Weights of a small GPT-style language model, trained from scratch on English Wikipedia: 94M tokens, 11423 steps.
Each number is 128 + 24 x the weight over the matrix's rms, rounded and kept within 0 to 255. Layers, rows and columns count from 0.

# layer 2 MLP down (transposed), 320x128, rms 0.114, rows 289-306, columns 0-127
[[138 137 131  92 134 143 139 148 145  93 132 124 112 127 121 142 128 164 135  97 112 130 126 152 151  89 154 140 130 138 132 126  75 149 157 130 139 128  90 146 173 185 177 181 115 158 116 118 137 110 115  92 122 165 143 162 100 157 136  72 157 176 172 186 158 124 139 112  95  75 133 134 120  99  76 139 124 116 122 144 140 100 154 110 127 141 129 112 110 119 122 147 126 110 104 154 139 106  78 122 136 128 110 129  70 123 109 146 106 108 151 124 102 124 127 135 129 128 123 124 105 115 151 136 118 119 127 139]
 [117 133 133 179 137 133 122 124 149 151 123  81 160 149 127 126 121 171 153 119 126 113 139 146 137 155 112 120 138  96 146 146 130 186 102 140 173 112 156 133 145  97 120 159 103 126 130 130  94  59 142  76 110 135 158 134 161 129  97 103 130 144 168 126 161 129  85 154 159 156 127 135 116 133 130 151 121 142 162 111 161 137 112 133 127 139 150 126 133 106 128 120 118 168 147 136 113 149 139 133 159 168 127 120 152 138  68 104 147 142 141 111 139 166 141 133 143 147 126 124  96 129 143 113 125 157 134 118]
 [153 154  94 114  73 120 123  81  72 144 103 113 123  83 101 138 178 159 144 152 130 175 132 105  88 117 124 126 155 135 112 183 143 121 103  74 141 129 125  94 112 114 146 139 126 128 142 105 144 136 123 129 136 160  93 132 121 153 104  62 145 126 123 131  97 133 123 123 137 122 162  82 112 123 148 139 122 151 155 138 116  97 127 146 104 122 127 104 147 142 174 106 107  99 113 131 129 109 144 110 121 159 149 140 116 139 104 107  89  89 156 107 127 153 118 127 130 106 155 114 179 153 112 149 116 108 146 127]
 [141 135 136 149 160 142 162 151 127 130 129 155 107 136 109 153 109 129 103  85  91 143 129 100 114  93 102 128 109 163 112 129  88 126 112 165 136 141  94 165 132 108 134 154 154  84 129 167 124 152 154 168 120 131 163 143 102 139 116 127 145 140  96 132  93 111 146  96 159 116 125  82  99 120  99 161 101  85  88 124 124 168 117 146 139 177 132 104 113 109 155 154 135  98 165 144  90 108 155 108  94 147 129 129 125 140 139 102 129 135 141 172  99  95 107 150 131 103 110 138 138 123 162 161 119 101 141 121]
 [110 144 136 135 174 142 171 132 138 133 127 102  97 131 115 108  88 129 119 117 161 140 117 125 132 112 118 199 122 133 106 146 105 149 113 155 118 110 104 126 146 109 173 104 137 138 135 151 109 109 128 113  75  95 154 132 151 151 107 103 125 175 122 128 119 132 148 136 120  80 148 124 156 113 146 124 123 108 120 118 142 108 187 171 144 150  81 164 135 129 134 158 143 168 155 113 182  87 116 104 145 115 126 126 142 195 153 140 150 150 126 148 129 156 127 160 115 112 135 161 158 124 104 135 132 108 151  94]
 [ 93 141 143 147 126 142 118 139 141 171 153 127 139 153 138 107 127 117 117 125 139 126 110 118 135 173 103  93 125 133 120 166 122 117 126  92 133 103 134 129 104 141 116 116 108 100 128 127 108 107 107 134 158 107 137 111  95 139 166 145 118  61 142 114 135 129 102 110 123 130  93 153 153  85 121 174 184 120 116 144 122 121 125 139 148 151 101 113 129 107 121 132 187 126 115 153  96 149  92 142 122 141 142 119 140 146 147 109 138 142 141 104 112 117 168 103 155 126 138 120 123  93 119 126  93 134  80 162]
 [125 136 107 145 142 146 120 101  97  99 102 115 190 125 128 148 102 115 132  37 169 125 140 138 120 120 120 129 113 118 126 167 112  97 127 144  98 130 116 118 124 122 145 121 134  96 140 121 137 104 107 126 163 146 119 131 157 144 130 151 165  97 156  95 101 122 125 111 103 137 146 128 114 128 173  90  95 152  87 113 136 169 171 130 120  98 100 101 102 138 212  81 114 147 121 103 105 139 113 134 130 142 137 120 137 141 135 143 143 146 117 134 129 144 124 155 175 139 114 131  96 116  81 106 172 147 146 148]
 [152 132 129 109 128 104 152 102 162 110 162 108 113 136 136 113 131 118 152 141 129 154 114 113 122 136 136 154 141 136  90 118 136 114  86 121 106 124 132 124 137 110 118 187 118 156 136 131 150 110 119 124 134 143 117 132 131 184 131 128 128 124 152  56 139 139 129 179 130 174 111 148 161 119 122 175 121 118 138 114 125 120 141 117 153 120 102 152 112 126 102 116 143 112 171 135 176 142 119 142 176 135  97 145  98 158 143 137 134 119 135 119 135  93 171 139 113 128 125  99 117 160  65 140 144 138 132 110]
 [135 175 109 112 145 154 158 119  66 129 125 136 103  89 115 133 139  96  95 137 100 153 132 128 139 162 146  81 151 103 113 139 126 160 134 128 138 106  96  98 118 107  87  77 134 176 137 103 114 122  94 112 134 142 120 128 108 138 148 110 166 131  86  95  98 150 139 121 115 136  86 139 113 147  81 147 153 128  82 118 119 125 127 150 112 136  94 146 133 122 141 110 134 144 176  92 162 128 135 110 132 148  78 122  90 136 141 150 112 123 126 118 144 151 146 137 147 141 119 156 152 131 119 155 116 152 106 141]
 [144 139 107 126 163 137 178  83 179 134 111 127 117 140 145  94 121  68 118 132 118 183 124  93 131 106 126 125 130 147  78 126 120 108 140 148 124 140  99 140 124  99 124 142 154 169 127  98 135 105  97 143 131  99 120 117 126 124 173 118 131 150 132  84 131 112 116 174 117 162 108 145 145 114 123 117 160  94 135 153 103  80 111 123 111 177 119 149 121 134 111 134 122 146 115 141 141 134  97 118 143 164  98 123 133 149 122 129 133 130 110 173 149 126 144  95 112 114 125 126 132 175 130 114 141 139 115  80]
 [109 123  89 137 119 100 115 138 124 111 103 175 146 147 156 121 128 102 113 121 122 134 154 135 162 116 109 165 151 157 150 146 171  87 143 140 133 106 112 122 126 131 123 130 105  99 118  85 144 147 166  98  97 170 120 130 110 149 148 125 107 119 158 117 146 112 101 136  62 102  93 115  86 125 110 107  90 123 109 104 161 143 107 128 151 132 118  98 118 133 162 121 163 127 131 142 198  85 141 121 171 124 123 121 160 133 110 147 113  87  86 165 116 161 154 107 153 147 106  94  53 120 107 110 164 100 108 146]
 [149  92 141 134 130 126 117 164  91 146 123 170 127 136 128 109 172 104 136 140  97 158 128 147 129 130 129  94 164 130 147  81 146 127 133 136  95 191 148 180 165 136 143  78 146 183 113 139 147 109 149 125 159 151 141 168 134 118 134 111 115 143 131  81 104 130 100 119 106 157 108 145 133 127 127 117 151 111 116 116 112 127 102 142 141 127 152 114 107 117 120  89 129 128  95  69 111 134 134 152 118 124 147 164 122 158 123 106 138 122  73 102 154 144 161 119 110 142 111 115 108 150 102 143 177 126 122 141]
 [160 132 145 158 132 115 139 110 132 102 108 146 144 153 168 136 124 117 103 124 111 124 110 155 182  83 159 124 164 132 149 128 128 118 178 117 136 149 140 101 145  94 128 116 167 126 121 110 163 112  97 121 136 158  71  99 119 173 123  87 132 146 118 131 143 139 126 160 146  78 114 121  90  86 149 143 107 140  88 102 103 108 146 162 124 104 122 121 133 148 130 110 113 119 133 106 149 114  70 135 115 156 129 126 141 148 150 126 163 119 110 123 128 126 140 135 126 182 121 119 140 128  89 147 149 131 127 149]
 [114 116 133 134 134 121  80 129 147 143 148 144 143 110 139  95 141 139 145 137 116 166 140 120 149  69 123 119 114 112 102 107 137 132 136 119 147 153 130 154 106  98 186 110 158 147 148 155 106 143 148 148 110 133 180 176 117 109  89 113 135 174 126 137 105 119 107  93 107  98 125 107 162 157 149 106 120 137 141 130 159 113  96 116 101 110 156  86 152  83  99 110 130 102 120 153 106 106 128  91 113 130 151 158  74 113 130 101 127 160 151 130 105 152 127 119  97 154 110 131 146 124 197 120 142 143 166 109]
 [142 150  94 122 153 124 155 158 139 108 151 130 123 117 118 172 113  94 120 101 120 132  86 105 144 158  89 116 133 127 136 171 159  79 147  92 187 124 157 124 160 124 121 173 170 125 123 149 119  90 159  98 100 136 109 118 116 101 121 113 153 122 135 135 167 125  96 110 191 139 135 142  75 155 144 166 147 128 131  85  96 118 115 128 102 136 155 126 139 111  88 119  96 160  91 144 143 156  93 109 138 155 151 172 163 109 141 151  88  97 151 134 121 139 118  86 127 198  92 128 127 117 130 162 113 118 126 124]
 [ 91 181 109 151 129 138 158 117 119 141 106 114 160 132 124 138 103 101 126 151 134 129 106 120 145 130 120 119 161 136 167 126 121 144  93 122 114 111 120 134 118 146 147 140 141 131 161 120  99 139 136 110 140 151 148 101 145 176 169 131 130 110  99 102 131 120 142 123 152 164 143  96 159 115 152 121 152  94 123 107  87 125  98 119  86 135 110 129 158 139 167 159 118 146 173 150 102  99 152 155 114 140 155 122  85 130 127 123  95 123 148 130 121 176  96 149 114 127 126 128 132 155 129 107 142 115 127  95]
 [126 144 106 161 142 106 121 154 138 145 116 108 147 105 102 139 100 101 125 136 132 136 104 122 110  68 160 149 130 142 119 175 153 107  85 108 141 106  98 161 135 118  99 107 120 153 136 108 140  99 132 168 113 132 133 130  99 169  90 172 134 107  94 182 123 104 136 140 115  97 119 135 117 118 130  95 167 128 106 127 122 143 125 103 136 131 105 119 120 158 121 113 129 115 120 107 134 126 136 126 166 123 164  86 116 136 123 109  84 149 167 190 133 165 125 105 128 120 147 124 139 152 117 148 116 122 184 145]
 [126 129  80 163 124 145 160 113 140  65 105 144 116 117 123 119 105 127 126 171 137 100  84 106 140  73 152 162 136 142 108 107 127 154 125 115 150 114 156 140 127 114  97 134 144 107 137 113 141 128 134 168 110 151 135 122 112 118 161 107 159 180 111 130 145  88 128 141 100 104 136 145 127  86  98 124 144 133 105  91  98 125 170 141  98 144 113 111 135 130 161 110 123 146 115 148 154 142 143 123 117 189  92 188 139 136 155 125 143 135 134 146  72 132 119 137 114 145 131 148 142 137 147 145 114 144 184 118]]
# layer 2 MLP gate, 320x128, rms 0.0862, rows 290-307, columns 0-127
[[122  98 127  91 140 113 137 124 157  93 115 115 124 164 163 130 106  87 137 145 149 124 149 139 125 113 151 132 134 158 157 148 140 173 137 145 127 125 143 172 153 152 146 160 108 124  67 150 156 138  95 137 157 173 124 105 131 104 128 119 154 146 131 152 110 138 129 107 148 127 154 150  92 130 177 102 162  79 145 102 129 109 158 136 140 136 126 153 132 117 155 157 121 146 101 131 110 129 141 159 105  84 101 174 134 122 132 110 126 182 130 137 136  79 123  79 109 140 159 112 115 144 130 112 126 105 161 145]
 [129 120 155 137 191 105 143 139 149 107 112 161 127 148 150 132 109  90 127  60  86 102 106 145 160 130 121 130 108  97 155 102 138 132 129 141 134 135 112 154 155 133 132 166  93 137 132 116 129 131 136 144 153 113 167 126 100 125 121 165 131 144 127 124 131 155 115 119 103 119 119 151  90 148 102 136 121 106 126 123 154 126 100  90 126  97 138 151 124 161 120 184 152 116  90 108 115 132 155 153 142 115 117 126  92  66 138 149 135 141 107 110  97 132 159 121 131 181 143 134 138 100  75 107 122 102  98 113]
 [128 157 180 175 161 101 152 154 124 100 110 115 133 109 109 147 106 153 153 115 155 125 111 175 116 125 114 175 167  94 103 125 107 156 129 138 136 137 148 115 177 113 107 135 138 182 105 122 138 124 150 115 101 118 120  93 121 102 138  73 106 118 103 137 166 201 134 122 187 131 113 179 153 159 115 152 147 135 112 111 126 130 173 123 141 171 145 142 109 148 140 147  91 125 135 143 132 149 123 173 132 119 102 142 133 115 140  99 158 166 113 127 132 160 112 127 103 140 108 149 106 114 143 167 137 117 149  98]
 [103 138 138 117  70 117  54 135 151 102 141 131 144 148 107 152 161 114 132 142 138 101 113 187 166 116 197 121 159 126 132 160 138 124 147 102 114 121 147 129 135 147 120 181 108 143 140 147 145 117 120 106 144 120 151 146 151 155 173 108 186  77 141 149 111 124 138 125 155 104 141 144  82 127 140 126 116 110 149 138 135 132 172  92 122 129 166 130 103 109 120 132 171 117 127 124 158 116 162 144 118 116 116 138 107 128 102 135  70 105 146 116 144 137  99 123  61 120 125 123 101 151 132 133 159 140 153  91]
 [135 139 125 121 118 132 102 124 134  86 149 144  65  97 120  74 126 124 102 105 122 127  94 137 147 130 126 150 130 116  90 128  91 169 151  92 113 101 118 139  83 120 104 130 149 172 134 159 132 124 145 133 130 137 128 132 119 117 142 144 123 128 159 120 109 117 137 118  88 121 144  98 104 160 115 124 139 128 140 111 107 114 114 139 131 114 134 147 106 160 139 121  97 125  97 156 135 144 118  86  81  93 136 107 168 117 103 125 119 103  97 146 110 139 136 133 119 123 132 141 137 108 134  99 130 127  95 160]
 [ 94 145 119 143 146 161 107 130 134 132 142 141 185  73  96 157 112 138 158  89 143 118 124 152 114 118 145 167 156 115 157 151 159 143 101 114 118 154 100 133  94 138 153 181 138 136 121 154 117 140 101 133 160 163 129 141 142 151 139 144 160 107 162 104 125 148 130 132 115 109 140 124 125 135  90  97  97 111 114 130 128  96 154 108 137 131  79  89 118 111 179 116 142 123  85 121  86 108 108 152  69 122 136 135 144 127 125 146 136 118 124  97 144 155 113  92 147 127  94  93 114 143  91 129 183 121 158 163]
 [140 105 102 116 161 154 151 128 127 138  92 119 110 135 154 109 167 135 121 154 118  80 111 165 121 116 114 150 132 142 104 166 128 128 101 134 152 121 124 130 121 126 121 160 138 126 129 107 147 116  94 134 115 142 155 137 115 134 118 115 170 163 155  95 112 133  99 149 119 162 134  89 114  96 160 128 129 151 107 135 141 124 123 110 134 103 133 167 126 112 113  95 100 112 147 128 142  98 134 163  98 122 118 144 109 129 171 122 145 128 106 165 176 128 145 111  98  62 122 120 130 175 129 147 128 152 127 135]
 [150 156 153 121 114 160 152 120  88 117 138 124 112 125 128 125  85 142 116  69  91 143 132 122 192 118 143 124 129 108 136 156 118 128 161 131 147 151 127 120 117  72 108 103  86 154 108  99 113 119 145 121 122 104 153 146 133  88  98  86 150 106 103 159 121 110 174  91 112 126 101 131 101 142 123 133 115 117 141 118 144 149 143 161 115 143 153 162 109 119 144 118 131 160 122 108 134 160 166 126 119 102  97 101 131 162  82 144 161 142 112 137 133 176 103 137 133 185  99 176 107 132 104 123 103 108  68 133]
 [139 140 121 134 110 143 125 132 162 121 130 170 121 157 142 138 109 139 108 135 172  89 110 100 113 144  80 141  92 134 134 142 158  89 112 156 114 109 146  99 145 141 125 116 164 106 118 143 107 153 116  91 134 137 141 129 116  66  77 122 100 122 145 105 136 126 151 111 148  92 107 147 153 132 142 141 134 117 118 127 145 144 119  87 138  97 161 106 163 113 120 143 120 109 116 130 124 119 101 173  91  94 137 109 148 149 112 132 126 114 132 108 109 105 129  99 151  69 129 130  95 148 124 136  93 133 147 139]
 [180 124 140 158 152 159 166 157 103 120 102 122 139 145 146 124 127 128 143 113 135 135 147 149 137 138 155 141 134 147 116 132 177 152 146 119 107 153 111 162 153 123 113 158 121 152 143 122 155  79 125 130 153 133 170 134 118 130 103 132 155 132 115 119  76 159 163 109 161 151 116 152 142 132 134 134  78 161 126 106 141 119 151  88  97  92  79 162  82 118 101 139 135 157 135 125 132 123 119 134  80  91 158 152 105 120 178 104 153 135 149 159 178 119 101 125 146 121 108 164 133 108 114 132  92 130  95 108]
 [132 127 134  98 128 180 167 117 158 101  96 124 127 142 127 126 148 133 152 109 139 141 171 168 127 188 132 138  95 117 113  96 137  96 118 120 100 126 167 112 134 114 118 127 105 124 105 128 144 178 142 118 142 111 147 122 124 157 138 147  97 125 134 116 120 132 136  93 126  97 149 141 106  96 162 135 102 167  99  98 159 141 109 150  95 130 104 156 151 143 133 114 122 132 125 138 119 126 157 100  90  74 130  98 141 187  68 131 153  82 130  96 138 123 122 139 110 107 137 152 141 164 130 102 143 139 153  54]
 [176 119 166 131 117 114 140 144 155  88 152 186 111 112 104 138 144 147 113  85 149 143 107 116 123 121 151 133  99 137 187 147 141 109 141  74 134 128 117 120 121 166 134 127 143 143 132 140 127 153 123 185 117 140  58  99 163 139 116 110  85 112 137 129 158 189 109 162 114 133 147 151 157 100 175 119 109 118 162 169 133 133 185 133  87 146  90 153 142 121 143 143 106 135 111  86 123 177 104 127 145 101 134 142 114 147 144 124 128  91 171 112 134 136 108 140 143 147 146 126 111 113 154 138 124 131 136 134]
 [152 123 121 149 154 108 100  72 145 104 128 162 102 111 143  87 102 138 127 145 157 126 116 135 136 118 143 153 125 161  98 151 172 110 131 134  99  92 149 100 105 133  74 144  88 174 125 130 111 124 121 117 138 122 124 192 151 148 161 124 124 128 153 158 132 133 166 137 144 146 161 190 113  66 132  99 101 114 161 153 158 114 140 167 105 136  91 138 121 133 126 132 133 135 130  78 132 147  94 153 143 136 122  74 107 152 151 185 147 164 150 127 165 100 154 141 105 119 136 175  74 145 142 117 125 137 114  96]
 [145 150  57 134 136  85 155 164 151  95 130 180 103 112  76 166 120  93 143 116 141 141 107  98 151 140 108 113 151  94 131 167 144  99 129  99 119 135 137 135 167 160 139 157 163 151 158 125 100 132 156  86 105 136 118  92 132 107 122  97 171 123 128 140 173 126 130  90 149  92 132 140 130 161 162 158 155 126 118  87 102  93 155 126 135 158 163 139 133 112 168 161 122 136  73 134 144 122  91 112 144 161 153 170 138  93 142 106 127 102 100 159 130 103 110 106 130 118 109 139 138 122 113 157 175 116 127 149]
 [170 157 117 172 188 155 136 120 100 142  96 147 172 127 147 143 110 139 138 145 136  99 128 103 150 104 148 125 138 138 128  97 102 139 106 141 131 102 159 164 140 146 147 124 115 107 160 101 131 145 118 127 160 150 123 102 137 128 123 137 154 124 104 104 109 143 146 105 170 121 148 185 140 143 126 136 166 164 119 102 141 105 122 109  99 101 115 165  97  97 135 146 116 113 126  81 121 160 113 119 145 137 148 131  89 113  99 134  98 147 150 103 168 106 106 148 150 131 140 139 158 127 119 115 143 165 123 104]
 [140 112 132  96 128 119 144 145 143 177 108 115  92 164 116  92 138 122 128 100 133  97 111 148 106 164 166 114 142 179 143 120 110 101 122 125 133 122 135 107 157 153 151 160 153 101 136 122  97 155 109 136 125 157 126 152 126 128 111 114 133 104 171  95 152 151 143 114  99 126 105 155 133 123 121 111 139  95 127 126 136 166  87 189 125 135 133 171 116 135 109 153 131 154 132 129 120 117 104 148 100 168 118 115  40  98 115 119 163 162 169  88 144 106 132 170 135 130 111 120 151 151 114  86 132 129 101  84]
 [144  93 133 165 164  85 160 101 120 162 152 143 144 131 121 175  91 163  99 131 112 145  96 134 163 104 105 126  92 106 148 131 125 106 106 128 136 125 166 136  96 165 181 131  89 118 108 112 140 120 128 102 124 121 151 120 111 131 138 128 114 136 117  88 143 158 167 129 117 105 126 116 135 146 132 144 133 142 148 144 145  98 148 108 121 123 123 164 196  99 113 115 134 107 109 126 146 104 162 138  64  86 118 148 146 105  92 167 157 144 123 135 128 126 157 149 115 103 123 132 139 112 168 153 110 111 147 102]
 [120 136 114 119 155 129 154 150 139 145  99 132 162 105 137 129 104  72 193 105 122 157  77 152 157 140 121 131 106 111  87 158 112  99 128 105 122 103 124 108 189 178 135 112 142 111 157 102 119 124  80  78 135 117 141 136 112  83 170 100 144 122 137 136 127 136 109 120 116  73 125  89 121  59 160 113 170 147 180 141 158 153 119 118 135 102 115 128 138 117 130 149 179 128 118 136 107 139 113  97 158 145 168 142 138 129 156 115 126 122 143 124 172 144 142 165 135 117  86 133  76 147 173 115  93 118 105 141]]
# layer 2 MLP up, 320x128, rms 0.0859, rows 290-307, columns 0-127
[[ 98 122 130  86 125 100 174 146 117 123 144 105  80 127 123 135 158 146 130  97 101 137  93 135  99 129 143 130 144 156 114 135 126 114 168 111 100 123 114  95 142 136 140 109 111 169 109 134 182 126  95 175 139 128 107 109  99 107 152 172 124 132  96 123 135 151 158 140 118 118 114  90 145 119  93 124  97 129  86 119 122 134 183 124 135 105 125 125 134 108 153 139 119 134 141 126 131  91 103 121 124 119 112 139  94 126 147 129 138 146 103 196  92 121 126 136  85 140 136 129 130 120 130 145 143  85 123 106]
 [124 122 127 153 147  79 136 130 107 124 131 143 163 110 103  81 153 102 116  94  95 135 143 154  91 134 118  97  61 109 121 138 128 137 118 137 159 182 121 118 104 131 127 132 122  93 144 101 155 126 118 152 122 127 119 107 162 147 148 141 134 146 108 122 110 139 133 127 112 122  96 119  95 116 170 155 173  86 131 142 154 143 119 116 144  84 180 140 125 127 133 133 111  94 125  84 128 100 118 131 121 145  82 106 137 117 117 142  80 112 117 132  80 128 149  93  96 172 102 136 109 123 125 119 122  98 121 122]
 [ 81  87 118 115 109 101 124  89 125 130 164 131 148 105 124 123 137 121  97 154 158 152 101 136 131 126 154 139 133  90 138 103 167  91 121 116 163 143 121 121 130 140 101 109 108 147 152  77 111 119 106 132 153 118 144 119 149 121 166  76  81 144 113 141 112 109 140 147 117 119 164 147 122 102 150  88  78 158 160 105 141  93  78 101 101  75 150 130 160 125 122 101 132 150 108 113 122  95 119 138 168  87 145 142 128 115 141 149 117 132 131  86 139 134 137  82 114 156 141 134 141 134 115 111 107 139 136 123]
 [122 165 174 118 113 135 116 114 150  99 124 153 130 103  81 125 134 132 122 119 140 184 120 131 112 159 129  89 151 124 161 131 143 131 109 132 139 130 130 133 139 142  95 124 107 163 130 128 112 107  95 176 155 183 127 144 119 148 135 155  95 130 116  84 184 155 131 109  95 129 110 120 112 162 141 114 109 109 129 110 141 142 113 135 105  71 131 136 126 134 113 153 124  92 126 143 102 139 133 153 162 127 118 148 121  99 113 121 122 103 142 174 177 127 139 137  85 153 133 106 114 139 116 112 119  72 120 156]
 [166 132  97 166 112 113 113 155  94  94 113 122 101 144 139 152 128 126 103 106 142 127 130 100 132  98 150 100 111 132 171 104 142 152 118 140 125 136 113 107 167 124 143 115 145  99 144 102 125 126 136 111 124 158  95 142 157 131  96 137 110 132 113 104 112 121 136 118 142 124 155 107 119 140 115 116  74 155 146 133 131 157 141 130 131  87 195 119 104 143 114 120 131 114 159 135 138  74 140 101 116 116 144 121 119 105 151 107 165 132 123 136 135 138 129 133 114 125 151 151 126 150 117 140 130 119 135 169]
 [126 134 141 159  94 124 144 102 153 128 137 104 117 130 151 145 133 161  93 146 147 138 138 147  84 135 144 113 143  95 190 128 149 121  72 150 111 108 154 109 116 131 117 147 118 102 108 127 153 108 119 157 101 128 137 121 118 146 134 146  98  56 117 140  89 155 145 176 153 100 122 141 147 133 175 158  90 134 144 131 131 123 113  93 141 144 145 141  88 110 124 181 145 120  98 139 136 130 143 151 128 130 149 132  64 104  78  98 168 139 125 118 131 138 143 134 104 129 141 123 133 151 166 112 111  76 114 158]
 [112 146 105 160 165 164 117 117 115 150 126 134 158 137 139 141 115 130 129 116 165 113 166 137 122 135  73 135  77 140 164 127 108  95 146 147 131 118 129 128 124 104 140 105 133 109  68 162 112 136 146 116 153 141 151 148 150 127 102 106 133 122 136 111 124 129 125 104 128 142 134 139 115 138 151 141 125 139  88 122 141 153 114 109 106 117 141  90 154 127 166  92 104 129  63 112  82 129 127 156 118 102 172 126 145 119  99 143  88 129 133 129 134 126 113 131  94 118  96 176 135 133 170 139 127 152 116 139]
 [144 102  73 118 120 150 130 122  92 146  85 108  97 175 146 135 127 103 132 124 128 127  87  96 141  99 119 133 113 141 142 107 165 112 130 169  93 109 137 144 132 127 144 164  95 103  81 151 165 118 152 152 134 129 146 164  99 124 126 201 119 109 145 131 133 121 136 127 143 127 153 129 127  66 125 158 162 130 172 132 142 139 145 127 109  88 107 106 161 121  91 136 128 135 114 127 140 113 129 117 133 150 144 103 156 102 161 152 123 135 140 131 145 121 123  84 107  92 107 122 143 157 116 138 107 151 162 103]
 [102 126 128 122 130 154 144 147 130  84 142 141 131 154 133 139 116 155 150 110 160 114 150 106 121 149  92 129 147 122 153 126 145 133 170 137 117 133 138 129 141 121  73 169 168 102 103 121 153 121 121 166 123 130  97 155 161 107  99 132 116 138 126 102 144 102 106 135 137 112 149 128 163  77 118 149 147 125 166 128 121 149 120 131 134 144 137 131 167 131 164  83 138 136 111 108 123 128  81 159 101 115 116  89 108 156 117 150 178  78 162 124 122 117 140 174 134 109 127  91 158 122 118 128 101 147 140 118]
 [188 116 121 103 123 130 151 149 128 123 157 143  91 134 129 159 112 136  75 162  98 118 124 118 152  75 155 139 151 151 102 144 118 121 185  70  99 164 133 193 118 107 123 119 102 160 112 149 124 126 113 146 167 136 106 161 125 172  82 145 150 127  71 119 116 127 122 109 134 168 137 153 153 121 125 132 132 134 135 157 123 135 175 113 106 126 131 110 154 101 132 115 112 166  84 179 126 136 160 139  98 130 131  98 137 160 171 116 153 102 150 130 140 163 140 153 131 127 135 110 160 107 129 124 141 138 124 143]
 [129 140 105 141 125 159 110 154 152 105 144 142 115 108 135 140 145 143 135  87 161 114 142  97 121 132 124 124 102 156 108 142 124 119 118 129 106 104 174 108 116 115 100 129 125 119 151 138 116 139 136 166 121 105 150 114 158 152 148 114 116 138 178 151 169 141 136 124 157 115 110 159 115 100 128 130  97 110 127 171 116 133 170 116 164 162 135 124 157 152 147 166 126 103 106 126  94 140 140  84 127 119 118 119 114 170  73 136 173 146 139 111 106 115 132 181 195 163 154 133 112 176 162 109  93 167 113 107]
 [126  99 103 109 116  95 123 149 119 106 134 130  95  96  97 129 114 123 114  88 167 149 142 120 112 117 122 151  94 124 123 109 162  90  92 113  97 155 110 113  90 151 104 115 119 130 141 138 112 101 159 127 115 100 111 103  94 111  91 143 121 121 161 129  84 139 108 145  88 153 112 148 122 145 161 135 163 114 166 149 135 100 138 130 144 163 131 141  91 169 137 139 102 156 128 123  79 169 162 138 124 109 140  91  91 115  76 143 127 124 107  92 157 124  92 100 144  94 120 121 155 132 137 121 145 129 124 138]
 [131 110 119 112 134 173 156 123 133 130 131 141 165 100 133  90 106 168 142 138 127  98 168 108 126 143 139 134 120 144 111  99 142 139 156 141 122 138 127 110 113 133 133  87 145  98 143 132 145 129  82  86 145 159 126 122 151  97 113 125 144 130 163 135 157  69 162 128 110 116 134 120 123 140 175 112  92 139 134 138 143  89 146  96  95 177 102 152 107 117 126 100 114 114 121 128 184 162 160 124 138 118 140 150 135 165  95 180 131 114 130 118 179  74 158 131 152 136 107 113 156  91 110 117 138 158 133 126]
 [116 143 119 198 128 125 105  65 158  96 112  85  81 116 123  94 102 115 161 134 137 103 186 133 131 122 135 161 127 148 165 108 142 108 117 111 107 207  87 121 110 107 107 110 138 124 138 154  97 129 112  93 126 145 154 141 130 133 137 130 147 142 107 149  59 106 132 142 117 154 111 120 178  99 102 152 118 138 149 148 179 113 151 101 137 121 137  85 144  96 168 156 142 134 142 113  71 121 156 105 128 156 126 122 114 111 106 108 138 128  96 101 149  92 120 136 139 123 107 174 121 152 142 126 104 127 135 123]
 [142 141 126 164 135 121 128 134 143 131 107 158 105  93 166 144 119 166 117 105 133 111 159  90 119 169 120 133 132 115 102 133 152 159 152 128  95 139 165 150 119  83 129 160 121 103 102 123 144 132  99 169  99 145 140 168 117 111 125 114 163 138 131 118 116 147 105 130 122 110 133 135 102  99 142 127 121 167 138 147 180 147 142  94 105 146 114 177 165 134 123 135 147 113 110 153 141 133 117 126 134 156 117 142 163 130 122 164 136 125 143 132  95 135 116 106 129 145 135 125 116  94  97 124 133 137  98 133]
 [134 103 147 156 157 203 137 126  67 142 132 143 107 101 137 138 157 139 129 110 117 127 160 136 167 147 126 132 105 110 126 105 135  95  99  93 155 149 114 102 100 157 166 133 149 101 153 140 107 137 180 124 129 105 109 155 145 129 149 121 109 134 135  82 160 132 106 108 121 136 125 105 131 136  94 117 135 119 113 128 116 178 160 142  94 101 152 138 156 102 158  99 125 134 144 126 133  96 118 145 104 127 124 125 135 118 148 114 103 123 114  95 124 130  95 125 101 112 132 114 170  66 171 145 146 116 119 150]
 [102 137 177 125 142 126 146 108 126 101 127 126 140  95 185 137 124  96 131 172 149 175 107 126 125 105 125 100 163 111  91 138 121 157 145 138 131 111 109  76 138 126 131 114 136 175 121 122  96 144 113 189 104 101 129 132 160 136 113 128 108 140 148  79 119 142 104 177 117 149 123 118 123 114 167 159  85 132 129 123 145 139  83 103  91  90 159 183 141 168 138 125 152 128 117 141 125 138 150 131 146 121 114 124 100 115 149 131 116 135 126 111 134 139 111 120  94 121 110 146 139 155 117 117 156  98 141 162]
 [ 94 151 138 131 119  78  62 146  91  89 156 147  92 168 165  83 124 146  45  86 126 115 104  82 106 143 167 151 130 134 120 148 108 160 144 119 170 104  93 139  86 152 155  89 102 154 142 130 140 143 127 142 149  76 103 145 123 103 127 149  74 142 146 135 131 106 130 111 139 132  99 153  79 146 119 153  80  68 142 134 141 146 129 173 102 173 142 138 133 185 141 116 150 132 104 129 173 115 147 108 138  71 113 142 129 175 137 122 137 157 155 126  87 149 103 128 134 136 113 130  93 144 108 118 119  83 150  77]]